Weights of a small transformer language model.
Size: width 96, 2 heads of 64, MLP 384 GELU, vocabulary 6232, 2.45M parameters.
Architecture: LayerNorm before each block, rotary positions, biases, untied embeddings, attention and MLP in parallel, capped logits.
Each number is 50 + 15 x the weight over its row's rms, rounded and kept within 0 to 99. Layers, rows and columns count from 0. The size before them is the row's rms in percent of the matrix's.

# layer 7 attention query, 128x96, rms 0.119, rows 0-7, columns 0-95
038:40 53 46 41 50 56 46 62 71 47 61 60 61 36 36 47 53 49 45 45 24 05 48 45 58 44 73 42 64 57 69 28 47 70 61 75 45 43 75 43 72 46 56 73 48 22 43 71 44 57 29 57 50 63 62 17 59 45 48 47 29 39 76 62 53 45 66 56 56 34 46 57 09 57 44 57 28 41 18 62 62 77 55 40 69 51 39 40 36 75 58 64 74 34 50 55
062:62 65 70 52 21 33 53 13 39 45 34 48 22 48 31 46 70 35 90 60 53 66 71 33 21 47 31 79 57 57 48 43 30 43 63 46 70 43 82 33 37 48 52 40 53 59 54 41 51 76 23 52 62 58 72 49 38 64 50 55 72 46 38 66 47 42 38 45 58 50 55 53 41 35 46 41 33 58 57 59 58 14 26 51 63 50 53 75 64 61 72 39 39 60 58 50
078:56 42 57 46 54 41 35 52 90 23 60 30 43 44 32 72 51 39 64 41 36 46 70 32 56 52 65 43 28 47 38 46 29 45 49 29 87 52 67 40 49 75 67 39 33 49 69 31 41 44 46 68 61 30 41 46 42 53 48 78 70 47 37 31 58 77 67 18 32 72 74 58 61 56 38 51 48 67 68 59 22 34 52 32 56 51 65 38 50 69 55 61 37 64 59 36
098:50 38 71 44 46 65 45 52 43 81 40 46 38 62 47 46 56 51 70 51 28 44 43 57 71 34 25 67 33 27 45 58 42 33 48 69 52 67 56 41 80 63 58 73 56 07 36 64 34 32 53 50 70 30 68 47 40 48 68 31 68 59 79 63 41 77 40 36 39 36 31 34 42 54 16 53 57 32 45 62 52 25 57 46 44 66 77 48 33 49 43 48 66 54 74 47
081:74 24 25 28 58 58 58 34 52 66 56 50 46 74 69 40 82 71 37 47 27 56 59 44 73 45 31 46 41 22 70 43 52 37 64 53 51 17 60 57 46 45 83 56 58 38 39 62 72 46 46 61 32 05 61 45 58 44 68 58 47 39 50 50 57 71 37 26 50 50 44 57 43 45 56 43 44 67 54 49 22 47 56 17 80 47 55 37 65 44 55 63 54 53 33 68
113:63 43 54 35 51 63 47 35 57 59 50 55 44 91 59 52 61 44 67 48 59 56 30 67 64 64 44 51 64 45 46 48 46 23 51 56 34 42 60 55 84 26 46 69 60 41 54 86 43 27 39 49 66 48 58 43 35 47 75 30 27 40 46 64 45 67 35 47 61 49 32 44 32 52 38 66 67 02 71 83 43 29 62 40 61 60 17 65 53 44 31 56 55 52 48 53
076:51 81 56 35 42 56 39 57 70 26 43 52 16 86 67 61 61 11 34 60 72 45 59 38 62 57 50 39 53 34 55 67 34 69 40 45 62 53 60 45 29 63 37 59 18 57 75 45 43 52 60 23 68 72 57 41 28 49 61 81 37 39 49 59 58 69 56 52 50 57 49 64 28 52 40 54 27 24 38 73 58 38 48 56 58 44 30 38 42 50 55 58 34 71 68 57
073:53 36 45 60 46 37 38 56 29 59 40 69 44 61 45 52 53 65 63 33 24 49 60 74 41 64 17 43 48 59 49 56 72 41 58 55 50 42 36 60 95 41 58 47 52 32 69 84 62 20 17 61 24 61 57 40 57 34 32 60 25 53 33 59 58 42 28 34 43 92 48 44 45 65 61 62 45 43 66 47 69 45 44 44 81 46 40 64 62 66 65 54 62 56 46 43
# layer 7 attention key, 128x96, rms 0.128, rows 0-6, columns 0-95
030:25 61 52 52 28 53 54 73 59 68 61 46 72 56 26 54 52 53 58 43 82 49 49 64 41 51 64 73 71 44 36 23 27 57 80 44 47 52 38 33 41 76 47 54 47 43 58 43 58 36 61 75 60 84 60 39 52 27 48 40 43 72 40 15 77 51 55 39 23 62 59 67 55 26 58 63 81 49 44 43 50 28 45 29 41 28 58 47 64 60 34 60 44 41 60 37
053:59 35 30 73 66 47 75 67 40 37 66 47 77 60 64 47 63 69 41 70 42 29 40 31 61 49 48 12 41 31 39 45 24 62 55 59 24 21 44 68 36 34 42 52 58 61 60 58 50 30 66 59 40 48 38 48 74 38 38 44 43 52 51 67 48 35 78 58 39 43 51 51 23 47 57 52 78 37 77 61 39 77 58 78 50 52 41 65 59 53 52 44 49 19 70 67
061:39 57 47 62 64 52 60 25 54 56 62 30 85 49 90 67 31 51 51 64 39 58 07 39 48 58 60 47 49 33 28 59 59 65 74 74 28 45 68 45 65 45 50 48 76 54 42 49 54 66 42 54 35 65 57 51 34 49 49 24 74 40 59 54 44 47 42 45 65 45 63 40 35 42 78 43 56 45 00 53 64 40 59 48 17 69 62 29 51 42 51 54 58 46 53 50
106:56 52 53 81 44 42 49 71 40 36 45 86 37 55 49 43 64 62 48 50 30 54 46 56 47 49 35 24 44 39 62 43 26 53 53 60 44 28 57 40 46 25 23 47 48 45 50 60 38 51 67 34 38 33 64 31 71 66 48 41 54 75 62 63 18 50 54 32 60 35 16 60 39 69 41 52 66 24 72 69 52 73 54 63 57 96 59 45 45 56 32 42 60 32 74 60
110:41 42 50 81 37 50 39 79 30 39 54 76 45 69 56 23 62 68 59 56 37 65 49 55 42 35 49 20 39 51 70 56 16 60 56 74 28 25 55 50 52 28 63 33 25 46 37 60 33 56 57 38 47 50 89 34 56 58 45 39 71 75 57 49 47 38 41 45 54 46 35 46 35 52 57 56 44 24 81 60 27 66 40 66 58 69 58 41 41 64 51 42 46 30 75 51
130:45 29 62 45 41 42 63 34 44 44 60 49 38 67 36 56 36 44 42 65 83 64 46 66 38 49 30 51 48 55 57 30 45 14 60 32 55 48 53 38 52 37 65 72 40 48 48 12 83 62 68 69 41 37 83 28 72 28 41 46 61 45 62 45 52 29 55 40 61 59 04 69 48 56 60 55 52 54 41 67 45 45 45 17 57 64 61 31 81 61 50 42 56 53 56 57
076:42 78 57 59 21 66 46 12 72 46 36 43 25 56 41 39 48 55 57 54 80 42 41 35 36 41 46 22 67 62 60 88 46 58 17 43 66 56 52 61 56 63 62 41 44 52 50 52 64 63 64 56 65 48 92 57 52 48 60 53 71 30 41 43 47 42 58 40 75 36 56 54 29 46 35 58 21 66 38 53 39 19 45 54 57 62 56 21 48 64 52 44 29 36 55 56